config = dict(
    n_head=2,
    n_kv_head=2,
    activation='gelu',
    qk_norm=False,
    attn_scale=0.125,
    init='normal',
    weight_decay=0.03,
    decay_shape='linear',
    final_lr_fraction=0.0,
    batch_tokens=32768,
    seq_len=384,
    train_tokens=137800000,
)
Each number is 500 + 40 x the weight over its row's rms, rounded and kept within 0 to 999. Layers, rows and columns count from 0. Numbers have three digits each. The size before them is the row's rms in percent of the matrix's.

# layer 3 MLP down (transposed), 512x128, rms 0.224, rows 45-99, columns 0-127
095:504436448505488490542451499471480481503528471388516493538489484486438540421475470519486498537449491403482472492522501505493529516482465480442481504467453480467581524491487472526512575443503577497512474461466529560507476494423549480472501476451497471528513480553561491484542522487648469514555472539574528499503446542505479489563522568420419488501446520487474463446490497498496526429541
116:506480528430543484534484579457555504516500491517565471558546529552491495502473519551586493460546487462505473404478423424548527450565504502559547499542475567570477528556487452542460459542509520506550483463518506507538455537437473518546531508563433457517483502563499546448512487417510507512573513571475506431485457558518485493542449464482480490492529553496494449484524455442546525523479
097:415525490519513544444521570571446503400546522492535528456525552512544499441490468450513484535449516535481490493510494516487507538487596437555522437493467510478441488408450508484529468556565454507473507508438489460476549482458540521519446462560520480528550487499521496491475460455518503484470533473475572520482502574544565533428510449520543481517516523528479486568495481587578554548532
099:446468557482500453479514535531466504497506510464433495569561464453478461535561533441559508443552516461475489461503509578547515491407540492541454426484453477527494494487498513433473490498488518435409507566508536514533474490545524438503421520513490463546463514518530539521561430510541567439390452463541503562500534454562492513496447512558477501488559509451504464473512498506461528515553
104:431524503482465471542445526526522478485483463540502484492483498500500468467513471509597443448497512543513479447509528527505478416541509499508462525461586468475504393509471464507472477556577491540487501508586486537461506521541535477465542461452531599441450508491519480585487494500456512439474505495466535530471483500548531492433543528511522465427485516529556545431608458528421472476431
094:452521476516516516585495416497515419453437443455442432520516496493580545486480526542523448463506531435487468463511564428430526531537502549483513447505502488493491497566486511538502460518493479493596514498509518495507519600495492444512421499449451506491501501476521519537521527495556546444448562437439537462467452488508472438496506502545482556451462515509582413430526509494518519467491
094:521444474501495569462516508465480524472479465439473530465530508513557514478496539473473499474526564458517486460468481577515509484488540455539512519543466491493488481494583546502478516385514413541548530547539476516569470497555540504474456433462445470543471515556432492506433496543576455518491561459504438530486468482553497482478494456524567475553504476575607570536512453501527485485578
100:449561464483498526498569519503435545512573523452541442538563493477547429479486512418507508557504495447480527503533582546601482529477526450529525490463488504476500411469472538486432490513511481556557476510514499421449482470504465494501506542499539541455515465465480461568488507503501436504474574542462525487539457509398484485489442452511409443478528471474451462473515511476554520571494
107:558511506475467483397412448547492480496486490422425418498571485579499494482520488523503492507514471477558537524524498476596469517516532452522475493475488551497504500503559495554482488520499488415471565487493473483560559516449507435427433527427507513509558520453472466480503477528439519529503484481457468499550490465415463383497429564547513505513508541559472453500490492498502484507469
093:488506438455412467447488462453498591449515475495385491517510539473547526447554405493484502477451496465516485532478486425536538469498482477500612515559555468503502499524474528474501505508504451521617485494531497493512501511538532490451532488511436489462452527568519499546516498478498543564529512512432526448443546492525513531521501534450539535471406485465503498516549546546506432488428
099:518585510548494555485472473512542545429501494465481532485502512468500530481517584527480458446452542512419486524496465496519432531557455498515505472570538500495488516579471515499502463491533468481506488546507540566561461484578535590518438485497532435572536406450511427536562467440519479469541440495540538531544446457428514537438481545526526458493479445557522505465476492461534465483509
100:451616472464461448424525494588467498443486546522476569466565503502506445481543513501466465459558585480478503508531414450535528564519496483481535569485495575439493481490496559542469477460463566522497464566508531538545439485448494496512468503530473483529555553493496527521556399457502505500465501464502490501519481466495531452547462411553507517499452496554564485498469458524489537485521
104:499564559523560506585473461549528499402472497486518500511539533484417489473473487419476487557557462532555485521527465504501527396537459490535529441464448501482542479499509499515415557493436513485570479536499466525531472529501484548572492494439510480464465531590364490470468515531429486508481475463464473481546495492503512497459516484462474556486579504536416477480501474526515478523500
093:519474485484403516537453509499526582511556537445512503470499463497468454600523436499484514467440572518440467437495449477505464533479427533440471429520495531489485526504538514519535465463462489484502537484533517459479451517554503513541510560552522507495483541441585503496583499418513563489491479559512425452501533450529478477538493549465518576475505502536453445555525474456539545414518
093:487471509486545569474470495466572474535542501548530514512531552549563423448441491495536544508456481471466505533541386482555555462410485516494501536556499564526503519494553526522474500496517495521486532551502454475426582571372474443537486491461515545481528545528540517503509497547500504444515518440499473473476453494538453571516517467515451497516542492530540582461529511555501507538561
094:524511478423455468487571542529527505470605458559478413469498544483509477474468479494509472526510406469484451501465422519527428533547539452544446488523483509488553464464462486529502421514534516426532433487447505433522531499478521572472512445492447496518521614482483552484534433494457535484506484561532468526509463511533534485455515519420490510519512514514431523516567502452505438545484
090:545532471501466559499547450476500443417442467463559456453475515462500521438489525580477504484441488493529478522493501545485505488562538448503537421538502458464537538515525535508526598431485496428578454498509463486500578533542515483445551427415533465474474553490500514465480532514547486576541510520456513550578486497502464523514483520453458481462437503449505505541519557443515412492507
098:479486462514511503512488593401552483562542486492526444552445521531535461486460491537458519627560496618508525529491584486518529497477526540503511553485521508485498473520525477494554504451501528578477504509519503540513484490540456495520487515407530480486445477550416547507502534497565455550452452484541482476549466549576510493472496442581484509444516483458509485460518450446494465449481
093:528470452562464406482515523546433488462473434541435508495453457551453508451465450456528508434539493502528497436505468468513550436500510554482433544480495513484578482551480484511567503456463534515547487482463518515500510477459475506482473462575530533498523588439553420435454514486513507508498531528524470488576553505481418550525502532505455541505535534460510519385477456544534510524451
105:487470518456503510500456565485544535453446581501560533515521514521469564471484579491523478471471560418444577490535584579468507540489456487492491563507559501448498498478492426511452580457414468466500462479525530490488530486471544518509468524499440509499451488530520570524478468486491496487479477516540492475525573608468442493470492502498575557517507486545454499504545426421450493477462
088:444477466491463456458562527565527590496481561469566508511517447520523540486460505502530500499513521528544526455434475551545498527491520506509455516465469531553469428477546541558515539506447561456552445501476499500508496551436479528486477543510583502493485493488456495493432453471501483563517524577536517495527436418505501450532388480471572459559541510478519535492457541536508432425429
106:485499501518539571447546519492496497507475531492486506502463574467498487536556453531494470459387484489476571548494473509534481495427575462517561553493468524492485508398497474500523509510467495487472465575510511549544465526414404536524534466524445524518537512496582514462549545437489490483479488514520506523503461482553504500447492538523448547505514554446509543581458535577484551429593
097:558506512523457505576553505457531536489459539534518505516519448521486586597533563493502449534519407539566489521505535462461515486530509506483470500545484527498578512493577509507502489559508527492464551502455433495549551476530518525455425443457483483481439541483371501505479495516516561462473485525476470504527379463527528468563518460531546502524529424494519492520552449497488499551454
100:488474456549462513463436485496530526536484457516511433442433486447471530476447525475475551485544535460484517549386523524535497529455487473497438467514402554411536503478533502453555529464531518562549462554454466498471509471535476424487486498479454550490492436517537516501430500488523527493495503489476485484559497599520552525512484515571497523495510491574465553534504468432421460471584
085:496495472525457563538557466555492535439522502531492457438539486558507526470495506408498462491412547434484504470517442541534516439499460410425486524520569485490541407471488510551502495529475513471565426515479473475550528532558535592481491509571513532542526518443424510498469492417528457490485563485486531543593452523474542498531487484495539509501488537566499550472502497543497541494503
110:540469359526496476516432489538458483499529491497546470466555445464524538521490517550523444467452510524463473462513571484588493495575590498481539488562608521504498509483478503529496451493487519503470444550491545471463467515469437478553508520521560512453523476473508508457488510497572463428487515508416487575453499529508414529521452570508532453493456534515525475559504525474506556521459
102:509461519577527505435457487483403499422516448480492484533456497621560505510497520497500457515496468510572416524548452468495473506544460501529482515526433556421436522523458522473436466472508479456524441542468576576523490514516571429487508500543520456521505571559533467514496522436480471505555572584512493501470525449472574489564523514489519529486491528465470475509531482486511526528502
092:528509534493533491477565513430518428493470442550446470505500507584526552508570484541526472542517501520484533477447519574540525502528532480539505491554465483402496441578523485489476411497499510493562520473440456520549519523508455488489529503512507509515540546559473435463473459483449487472464543434452490474476449468386504525533464469505508542483429584496436492593511476552535499555511
094:554497507422502502478457540573459493437598494531491461545496473424444472483493501447502484507588470539483452497458598512484553504460493482449399521523485533477450549462434496475438531495547468494454467480508541493524512489463518538513480543540481515501404547480497505507473464495456558518471508563527539506545542460572543441427461535506481432510580498472499446465442483492538532473521
094:521472467466416464508448544497511401518575454456527573488440412499540547532524478494495527441456527431568449498510513440505512524417561560518472433575568522483534525506558556507462495468488477488478520519519576486568512526420472503482490475509506509486443526509483521510513477531507499537510521548564446528435485527476529541491554539436543511504462491579529514466507487448464571481486
101:499501550596494461507450507480480550507518559551457532538469491542492440441501449388440461501565562472518491510497463468549534535476556511529538481519539545456552506411505485546501507495525548510462499457461478503512480481502508464501536502450434517457489590494500569492595535513504559555450426475585472523506496510521511508491490564475514502476459475472469546444512517564514478600440
112:459484503517483492492452521548521517536506436494520477526535449575508462517532528557440538491457597472537544460522480518450513517471523521464480503495496480441496509474541502516477508489561573494473435524528468501463499485551462443367483526461497479545543454464544575482567452537571446494555535468478541542564518448531456512464534544542556537548538550508398498427463521506471463518457
126:510511502478596488543544476504542477473536488523513512564498506471403494563483583509604537492569519461512551472529568460496496494466464502537481517494451470562529549563456495550561559516435447425498469479476523453436506492438476482531485465441519555512543487557434517564437428493474444543463537497479545479460495508495410485486552483500446476495513504453429512465499504509459536490512
089:489502453640542495492508492506515411441546471555567544530491516438502522507511478487494473531506443477503452473515541558513460545539503555505444540510472487489528542528367541476513556470516441569471531500477453504470443614507488522490551479446519476499524532513472578552437449533468522467506483520536540545478486539508528457575532473476531473516507442470465477535544510488540496504562
093:496528405476533479450392459474460485439538505524491490511524485550475371488491509519529459462527514481516477516380508498486519500521490508531530482480517531480509546466494536535476460475511427452536552500509507481526509445563403501494494474474468494520481470511445583537514509480480520495507417492438467491498475640547471604503491542463441484512495509545559473500518520464471450476521
093:468406560520468466450468623481482581465520511558452536480534468507527556477488524558514496500541479527519524445498507441554542443555507514538481488505437468549482517449565460513491501453528476519531535531525447554530547530477530436444520587429558560482452514536459485534424450485514565490500530570462457516527562557485539510477517489512431474459480444469482450503506511475516511491509
107:529520478485495503422510460424570589422523526547579463458528499462451505499464495512536440530505485501462481473525533502468550425416491450531479489467551478564496461524522532511503442580520432560499459585513581447521536471585476488504480476536467487468501493515444525414495517473537510551503523500507485537465508555456561507536528527482559465537459452505409531486448483499519461518502
102:523563480507496477453485498516462433440578467415535462562483542525534554503589522513453527480490417554526500478499486533534504464524488472514481549450473525509551492477489417428479490484442556551511502574485479548522489553534429428473499511542489522469502527531630488507490527496515473481482494456502542497472495550437507505488548539531593457459519566556504460439508519520504457439448
112:538483430485493502421431469579479468511530441502547519506545481429402472526540531502427519493445455510512479472531453473545524550499435479497531479582496507509516551453527488525489490521562575529486521434419483507463440437505402479512517500472513503579607451535456514475496445537464484446500475498532453463506545560496461496539464459506537563500509495439544456500507541495474523488514
114:538488485484491533507479518585486543532464398499487480556486564523435409476526488423499547511482496506514483492487514544466471495536576524550465489473487497522468519541537498446563532558440465440443394516513566505518516502530512510560464517496536465493587532525486526479513468541518499539491449491555487548453482444507511414582466494530441495521472561546442516447571576543493528535489
096:469509523467497489444448481480454560486476477548548517472534438489584449523430546434409499465501442423514549484534529471404547530542477501495550486468478445508558516521535484562476461538481556435512486499486469457498471538466477462566487516550549605505590447467421471536498520526510519550492466475456509554485449432487469473558501499537508472555544538499527482489551467479507521468499
099:521420464492561476495520492475504401512486445559538446545462454480480595527515417497481502515474496507539440447532549482441450520544530453577427540522500513422498442512517517530484455470494537517527495556428458557525500502498517547481529472517547505451491444519570429526486554414476470513419480574452530475510531498462519500500516537493543497538515470430474423487518557520521524509523
107:458490438451487507494516511549460553590533484446513553532477522525515581543485538558540523476505524575515540439486483490556503490469475501525462524521539488487511535536507439513506520518565504439436507498476509492617485521522530567492482517516509505486486512405475577524411438511535505494499525477505495548548503481547561478478447576451481582534407548561488496486435551491445491458451
085:453519476557583548471467462534516537518462471568514472447531510467510470486505517486433484494538467452450548494505496514481525456481518500474475597501540514561531533478530573547502469462516527504474478487480378459545517599487496475496505438478471537469537504513636457521486544520421522543463433505503548514488527503482566436494555583478517517523488494528535459437521542532496442444499
093:531537525497521514425507507526516484485560440492572482510436495470518487430518461522560417491488453592600517562583513596516455486522428447501555559542405504594502475506531511490496536515520546502495485468521509517465529507573445495483483577524522464434492488558529479479500471457511508498481516556490503475487515521524434537579458469526551507470512457526527563498476509533475470549547
090:455542527519479535498491501501459562431514528509504504496507575502535485552424525544489470568476453464454556490501480514482452516514529495488513447421534459482517471451424531484478570411490462503537461580532587505543522512532545552516543483535486465570469520429477554536470481463496534568538521555512566506575434515491500437515465480551551502508504503455542523541447555577549519522560
102:439568462448474499445490503494478516469437499472518538435541469472452442456498466469441538527519470528487475559510517474514479462555442507486537506535537507471531540492492483447470585469469479511516418498483423533472556525490536544518589414507443542423500592552488531463440469560490394489525495501496514453472437523453441465482475521512578564453491496501506469520551509513464499542475
096:516559501486564545522481467502510491495495474468422476525534483499471521505535481430483502549527545556430561486474513482567485492493539484498501517475496492598471474491574516450431536573485593547515536521462498495497569506569563474515491473506458545465560490457507492495480515505451510507523419453494555548460573452569574475535486533435532521445547436509449488540596543548473487528543
096:511518483507489546518496460460586532571408489556527553500518439426444507542539426485463508453489525466491462507445503529480508560507508483503496487501510473512515463433472432470597476479532455469475470460476484535492500475582490448488391531564474459441506553479481509474517530437496476501482487519444527437486476504494530455499457467394444571415463537539492517459526443465517500518459
089:489547516498466548479495479503597493500520508504470505498479533486524479449490443466453570530520541489515447389549477514404496453492486532534468470509473456453492511507486419486544478519484555558508563530502412462468489492527550510470543497472560484486478570462405452462466515543505417564510513530446524574522525481431521505514538542516527543519541488527556514504511410484582442555495
089:487566481549498457500530474476516549458491486420538561490526486445542508496497411488472495525502404524452523469546521465495468582530471539477438459486480567531506511444487445464578488543505505502508550464520477492519440509428495459547444501495518573510547473461536587531533487406533572496427585501464498441487521500476483505514420558482489526493520510458438556470487538518505441509550
090:521507513472511558490525557470569469573504535519493494559442473493497494545454458486526516533568545529560484549522466484504529587482602505524453584451499499473546542512487456414486442452442580507535493538502483478464403522459499479477495492485505533413468522438472504564445501464445536528459510500506536539503490548513534483408541539524405505534520528465459497471533494542522517549533
083:537512509525494513537499521429523512462516544534484525589427519508507555406464447503572468492528515463468538481454545543523465596547493547521399551535556498499430464506524552556544494492470525469497561477475457533533536522508533517457558455464531521551461547443491470556529440498558505421513509495500554494474496459500524487520486539434481495425560420538527481495437521459493551527463
098:395473559553507480533521573425469552527504518396513512511522425586505454485406476524504540546545395500538444571453594458482477469487491564471541509445459542522553533505525499476578492623445524539520483511502502530480527473496489533498465548521530516563569511503494473512492507550492487479523500516523502508477496450482541560499503461527513497546456522488463518519473476530498526500484
091:489517470518467478459575569491456440522537477482428516556448541500527451476552420524465529538485545468513497530477488509487523589511582536527512484467492563474512567517463500458408475438473508588500452564531524488553558539542450553498460495487541580500467476556524545511469473576496510423452463505466458526590524442537527525453494463484511498484481463489499479520547503467457478556464
# layer 3 MLP up, 512x128, rms 0.232, rows 46-99, columns 0-127
110:531410466489438483504520501576438483574478498541584506506524507533469528552462503544536503476418520524461465519490472501453505486461459521535565516483524531458556448542453492481485477492564531547423483483540559539505497415426462514504497459481484500491507522507467505477508486536505491520538517518405552477490505499536419542557424505451509409520478584514471513576554506481578474514424
098:476537510459524471474534527550554533529516521599538465524554477502514468491560510544475514497421556486526495501440390423535495483423521556499480493503564537473446452476545502468403508519486512476532490500488471479501485415518507504487438504556482546513486504522518563560453492528440555489453486545576510469456562425545518440529494470467460570461427477539477524517460526496507466432516
106:528470524436513526575426519473485534481478553557480533492454547561506470439479496495454511559454485537495450452521478456482487519579557540512470544463552494451441538446474461434564487498477442557485470429592503381484478502465528420498542534491506545453464553432454478459487533525485475552414487515514529485425472480487489497524517539496495483544528497508461533567438497496481522519522
105:477506532448575465478473548539466465512459571505459522480493524511495450437522492537540464497533455559534482400474499454500470497505507511479531489481594541457461457500584442510513530565543407428500508509536485434429454484521492513521528493577489536519502486573500481513543503513486474524445431526499450489515521491443504493474560508472511453414480528504606542479497494512560426459572
092:543461484522514427424495463495479512522421521568505449534518575575504534477529478447446537485443453509499520542551485513550499438489528500497514505438521472540451455529477479452528597479572482494507449436455489545458464467474478558475496567527512441490495543498515465532543515608528453423514473585536503503479494498501539449520530462513483495538483447552587472551473470459541521505443
105:487574532511449522422507502502491500474506423549561534495497525521436480509551436507406512489466562511505490458499481519523498472465460469401517515540459548490445517503411476542566507562561506468398507568460509485546514512531470595480527513538496472542484527453491507553476465534386587489507458530468460485512512501456487520507477547556466500520564573490473509455495482528530539472508
099:457495444516509475520394511504518525546491476474499502496562575503466537528481466553551440439528487417483529405494456507515478476484506508512504498544574460575423487512508515545532571550528563509519467463606504470524492522515574462500541528476492462563466486552489489536447521543466496463479551540520473464457526580470447505597513457521492507431435475442475505446505519485522541475476
096:531478511504538511470413591463528472539501503568401518517512499425486565495523491534521567535503523482498478443475561491484554494435492465524515523543549512387466473509540531479451582463476521547482516523486451509523526435461476484393505479493519472470465521478544539471511553475481532515488438536500469536448479442508498499443470474513590475446506494524522444576574468508476519437555
093:504467476521544544561460494514482504528543472532504538509552443523462508570510536502522567452465523460396495435493542478441505521509483529495501421413449484546528522524466523541486471455567499497537449469459507512455553466474565488457525539502584555504497479511461528532517526544505518453469453520547571459529451466499443510504482495544408473432544570431449522448532563517432502545468
105:485436449524472435497455484524511471563525471461429504494492489613570447508498540495502471460497496508445583466499510509433492575572495457543533570521559482513425540471447527502469548489526474443504534482471521442589588393489518491504527463524481506561564564507519495539553513528528559519522496502454501527484491473508478464522465472456518477509582517446560476524505451533484460479504
106:451439578497536455520377441501517471588492442522458477533530462545494505531482511510525485519513457525501474449523581509529551513472499490473526437444485457543466430478527484522528550551499482493538576472500513505553525447441471487618492512442491456466487474541505480471595562528553548519525463527481471436470511449492466496454526538444464524451478569506482499467559501436535502514508
102:429444495535518535521470476492507444557532489477490533522502446517488489453499488493491459500545538516505547581472576556588504575434522479480536547576517509466453574394468498508510549473474537477475498528454559533504458515532462491591522492440535474446491526502507490562548482468544527518529480545475504401521493450562437560475533506514580468463443482496473478578544476481513529501539
090:512496465414441514482485533476450617477485477528457515546478507503471563530533503466549485482493500488461499508583424404485462569485467493493497426539452512518463513529498454450575532475405461452502538533519513544490485547500469472509452530447545482561556445570539558549448523440497547496436518472495517497502458554522528562523514520489552538546442486547505513448431511494527473476480
104:510468466522433434543561504484480542514527455568468502491470523470492523507465513574496463445477499544489524593488514497487542496519511493538486524457504483526518467551514481483536480517482459475476532459526483565555507394612452544477524469510475533428429471624494540530489459554488554564492456522485527464514483479529544504455467467533536460520477562506430486581537455576463528559472
102:490476485447493602516490548545535570500557474492513495456439473504489566529492560470492488445492440520456545488492448484530531629475604491517533511449524491537498504499563474534540502468527495491491494464429424466544487487610499515547504506529420594491447457498469472487512474558542475512518432538435438485511488584503500441519487496500453475494548491554483510462492513534506511453500
088:467503508475521479541392441549563460542495537574534543464446512450481564492537444510513520515565473463490527528526481508553510522459479441506470527514464475530461439521429512406480514486474540454500491451586491538479469496434527484526459517452461494468473476541520508487549459485475478555520434444561450438445514478526487444513455547556475501532586459536554471506453501432465573531491
097:527488456445492463504485532537482521556484522524533487486528449512416585535550468484494503456482460494481549443525539527477480457521489511505486407470504508483492519447479466580550502454476500423513515526539481534523487460432516575518505545546492450553434492479491488472527499531564514494527552407541426517467551447528506506462542499499532504400481525471642508485562571548526460470510
098:455519536505516549487436474486459533494448400556475472477543490543563494466506543548543426541454468467461495569468423531544475512517528490548554439498509485494439541454459496518500526474511483432492529430494474514540565477514512508529505529450445475516433434533500523459529551485511574555494502538477524441470411459532582514478518588415492444505542436489497506523516551471525475528465
094:508481479516536574509500497475501506522508591479494492559504512575453601465511501465560453452485505468486588490556514503468398540452521476529484430483488468467504487492442531513461407473510460517474450490447538442463508519572493395505456550517513444522456472519497518523569446561575509519541477515497488514463495453520455457497537569509561543559512461477487464552513455465534547501465
099:536511506454455450552544479420540569489461506524539467413459534512559448549516554522488520470473477486551503512458519567462457579484526487589549519442503464477503552460477522499551541490530466531461453528491463470517544508558527424547525453489524509516433536484490500486482553497500440474485583473532553464464485493416519522470479479462474456456540499492490564508521563412492401522456
099:466479486426557486463534494466522486541524472543533515549483487449588484507497509566387548458469462464465503489489570474504541561544392441485524567482487446527483550482495513525451522520492529498469535588469486466416536586453492461505492474512560488523485502498518454524515561486491498537441506546501466534549527552437476435513547458536506494511558409483461530478439472447523508525530
097:515559524453433517429505535489523506522581533428471483540539481452532483479417475498566554480408517473467496593397477554513483520476515474514517487470479436494534474543536499507484461549578490421510443552488431516563474474461555369533544478534449472528497502518500500503528503462464559521464485440508529446486488506573489505546520507533506519452546491495509541493498429502505509501469
091:483513511493575458525441513474468601541540443377542495528541469517509501478540460512506437462490491502536544534495501446492538518489518475482535440509583541520463493569530474541510492461498452491523593520496511492526517578562445512554519501541449521510486472503537515461465470505495520496495517516498485520496509506559562568529523514420360490520444527505490438483540505520455410429519
110:524503478486443508535475406449493522525437494506552489495475478561506524582498556562503548518566438533454446510545587543547548517512512471574519474491490468494488437527526558517500478468496523591467481462499547522450496447509507385481482462470475461476503472462473475491554514522521494532478477461523493520430504419492509591498478504576513461502511457554565543539502554470491393490511
100:516474495419478517500503516546561474543452517541547546521450440557548520492517539525477508491379529549486449516495479493507493496471423487521529497494529559475510476525428483515555459580476451526470461457560523518551482479448502477592498453458464410507500501503484544480443535474460448515497455476461592479445498531485474506572498515481508467580514534469519562582525482472602509486531
098:517516530566487549485551556550489509508544543529545540502492446515466501519450526504532453533515501495422556479451417436496463493541541436497525490505617508515415503451505557509468522514503520454543470445555538512580499484518598452524505499533457478532490611504527506541542521509515575419463518475475463475505538543508509502542523458450551516506450450549482453443516486511486445472561
095:547519415534507500446509528478497513584466524472380477497449460493509500453526520560586415500579542491506545501520509462570536503481435505532452481490512483589544467474533560526518475490520481493483524514481445470543473494508464561512472455479487522427515594541506570538441508517559528538407474451509495528469548508489470578543446502445486559496470464499500500498477564494464461504489
091:523492447510496527512502536471522471537465494440496475474468557592539550521542472561517504520481564475463548553523465449504505516518469536563576496497474528479517451503484532572483436491458539503392494449496461503438493531497464501539534496467509464495537529560447551415545489485531510481563480444492463508516425411429486514544418509534533497433419476532538520571558528555491469530523
097:450508496505397490463456505552469564445508529476511551456505429548535484537460477569540465551488507511453502554486496513528444501496464430511489546462527541492586543460552383464582532459391503501480479516495469475549422476482538454517486532494429531447511521503509552508473440488488443527489524428506479525519461503457512471519525506440463447504500443545484489475511583485524469473550
101:433452527506554535569470468476543523486513447550564482467543473498542535453503594469529456410514488489489519508506509531528483543466469485477616476505484531464429468453513517477456496545493509480495486523501461463484569527485518523555525556457556461457455539478550490437453572490467557425494545501547532450454471541613535559470507532493559470468453533492507467454517526557542477497454
106:420536503477481417463473492518523540466465494532476457522534520480454486465479498510497461484538466595496523539558466507491557512493546429476508509523503543544408530521472402570466503465511502580445502525509544475482569517493488564475540487477440611597452480527519482579488514437498445498471475479519528508496470538558437533526545430514492510527547504518540447494506562485452456490551
113:537504521465530490539447459543519552516426495505522486528525472569497482501550541477534502461500437534465456589542512513511522499500545496494610442487499474473482482513499527394468527420478453508468434432533404521522496393491518502563426537532533507488527462554508498483543427565442502480553458497498526519540504499480522449496540520477490578431481554522516463526505449498523514427464
094:457511451488537486542462513490518563492532610585480478494454462491544516480497513495475490461506522445526486476542607486505522475481537485491490523513533495488539467470493472548471511479507468473476477440645517501549488468446515514516533466511520481499437502501514519452609453429506533501472555547492483473538455538467516514508512521387466457549440560514489565504452555495484409551555
070:510469515446468483518520438565405508534467491493542570532532515507467540573462439524514491540518483528531479526440466506528469506522479476602531446537543520464536512499473507487508532528528581568486439481521591505474504505414456457500427540517459467472527586553502509492460508513507541513502508444468526467494443466453525503507492554490476462394536524464384509538520449475567495530498
092:570544495463510475516461445437470454546504429513480447564512471529492517455467473461524451450514510487488554525559445454505526534509497468547461508566500495540440454526429512455500462509521508461500558535489524470491488553515548514510545449475449491551514465462499537504584548568483485575468475479536440525537477463447524499530533473513541513531389482457462511577483543521519416563397
103:525522515474564552518552542424524488472468464539472517551562487571519487493530475512566556563493401455527600518470449483518469471474472472463556513466503506488439530564492539500565514460481448489468424477531510528503471509536492454511447567536487452558503492465527540471515428503480513435541480533538521482486495431475459426582414538453426504519513536485497517472455515515514552481563
101:565491498487516509501449525469484502509455488484546544448383479502551500494530597571544475535431515419467467486462449514497425486514544542530505414466547492472519464502536472472496494510528425487552591503526438523502589452539485510538504497466478467513505441488500450518501449476520545447428467525520503465530526487551425436536522493518423474496589518466493550546493477484501571496500
100:487420463448495537515479421492502530472578488492504528543477479478565532496461523519551526478452466496490519463519542576510540402499510517491490507437503547509389481554470457426510505469532429431490482453465541433562520562526496476461549487502544519526565426527502501461496440539468479584446498461452457514505539521486519542523493508495473488528601496524549495490536561457514459485572
107:502474509435513492555468520582468475479503487508463461462467466515444557510511547539520526499535508540500455426548521443458499578500519555470512482528505576470459501482512499524565559444476433483460499412489526477526527460555511549474519512528547470491544473539527491533525535549462469480469584563542539487425473513439466517488532482488418486465417509425535479539563434573532502432441
107:539484501453572521481455470460498530554494439508475500533500483441542496434497482509457476534509569506483494455520465471540530487533504597512530502456612391569440483548479483470489513522565494465423533532519506431465427446573458511528492542470496487461442509554527432457512516475513474514545524531606459500520496512531482445530526452458501509522501568452513513543440493511493507443442
091:525497441522468519465495497514480538459507557516466548454501412504498482510496496500511472480493442541437559466482489457550487459573504535526529479481541546557489405542542509487549503453526488425457455427552460545507460515517485444484529472551422477576540548525552503536525491516527543520539514586500357516500505490422471494487534482530448498490430459480444555495513456433495535499464
098:484463499424467498442484604506494517524536558584491525485571476531478480586546540544486414564513525486483546521493529493521587506541487495448497498417471579509446434440555512459512505532553452458538482534495489427441457497491530521534488530592480499507446513471530477502469540454483460489536460544520488410522510467439473461494531541493475521460518449478494545482428530485490555524481
103:448496471562496511421531495454532498571587435512487508586476534477586527592490544565499479447528471524444526503475488452536521525474467473473541423527468565529496482516562506530548498467445573471449446524448481464557528469496520525516511468459412470427442492544483441538498446459489530522490504538451457464596505474501510555492485500470440452542518526515453513491497468484461479523522
093:549528505495499464509527528488540494514476477592506443446528537513489552588448533500428421462543514542492505558516512422577536520439450458458489501471458513475460530487445525522503433469454501483515496443466492478469456479469466494511487432489493506434485528504492497507473541491574554569474439467473523504484441497555548446461544452474503457584459543578485437515378466518511512485499
096:488440483482486463590506488448542568544460544494520524526529487484448440515473467477551499422575459498516526484540503476560517443525536448497491477513521468470543452520480491458599492518435527470508476478516494528498471563520487472495474500485476500473513506502520526495476501566542508484538429555465517522521454338443524541499508504423528549406459507535485521501573450474498448503598
097:537527482428541516516524529538531528511539538517496542513450488589447506372448487508510595547529505486499446490529447445493545528462500550471493495505538420529381460444492431465509474496569535486475478443527510597520503537548471559517505484432493491529499531472545451524526477523454470546521488516446458490440505488502497541494490537509502494522445542565419492418523503515493487458476
085:511492499484481448532539584517553457498486563518548551514561502497498491461528565557486504431532455432562483524512497463496560460460473527524549521490532547503458570527477478589552524467523528491503496493457499533464509468410487503561524479450535472592457520490598521542566554499514386473469462535469539561536473527488523544485506496514472461520382514499511497499534463542460454500509
090:512526542455480514556505493536478567422456466457453470388542469489470560431474520511506576433520511467517501455553416471434494524496492490519515494608504457456557407450512532585565488478523468585489451494464472509482462475490495514483471494448573465524456539482544508484544486514493420490482529527483458529470552456516485509500440550565484512495549541526522473448459500470496508482536
104:540512521474514573491493441508522463553531575463482537473509535467498459541572500518517445509486415444475480468513498489526545482496456533456484494500489493510459442545536453520437557523574413525447457593490508462554495443517537568559514498430534523488484570523563553503460547507489453508615529513486500516531492450461567495505548587481448463504424507472549474500509513500489436492491
088:526468490485475508564519478479452431492507539556504482435441476491498567533460542493485436455472537527470480538427521544514512519460499482418518488557540484548459544509438518444447499527637579482478478549452488536591498492547448501519551473514438457496506497491501477512492511487576457513540499529493580500533481530535507512476497453554462483469537544517583492561561455527481517405487
097:504418528534494501493521481515457482541447533511423513472548532575547520512419503580555412512482545497504507484517489516522507458530542513458564553490500486574502472471481485515554601443496484485510533446489532479463532483497502505556483418485440531538530499490471532563437493548567441474462525470480459555554515455537607577496489517518473416564437477511513526524472544496471466511507
098:453520377466479433502502620459538504538501558574481509500535462483512524506464525434507525476501435550475514513463508487505537447546457472525481481491471514485523454479466507535510510563511568557554461483511521520482475507467548488464426505652542507504527501515528490485481439556510416491513513497485491487532507471439446523511538484527445501555610486546478538442499540506502433502506
092:481497467517501527491452491534527520465514496483513429552520393428567537426468471485571389508538518427482603499487534415474525510508504502471608495487497458494480499594473486467452478434509485504499431463471476495475474481473497516516485485498489569488544479496557467440524503577587483512445511508460452492565428512532496455470544475537527486512464486520564548482488484518543530505487
094:531471462503557435579493540513539497540448501526534536519487508500547412543439481516520494504484533521510535525545486506461454479465549494481521571579396539543502499490611497479553439567427540473477513572441528528460484475484526475482463466541474535481566495589470558503536540465532518545516508462547567445452449500497503573502521535459470523526493444572478473489498501511473528468552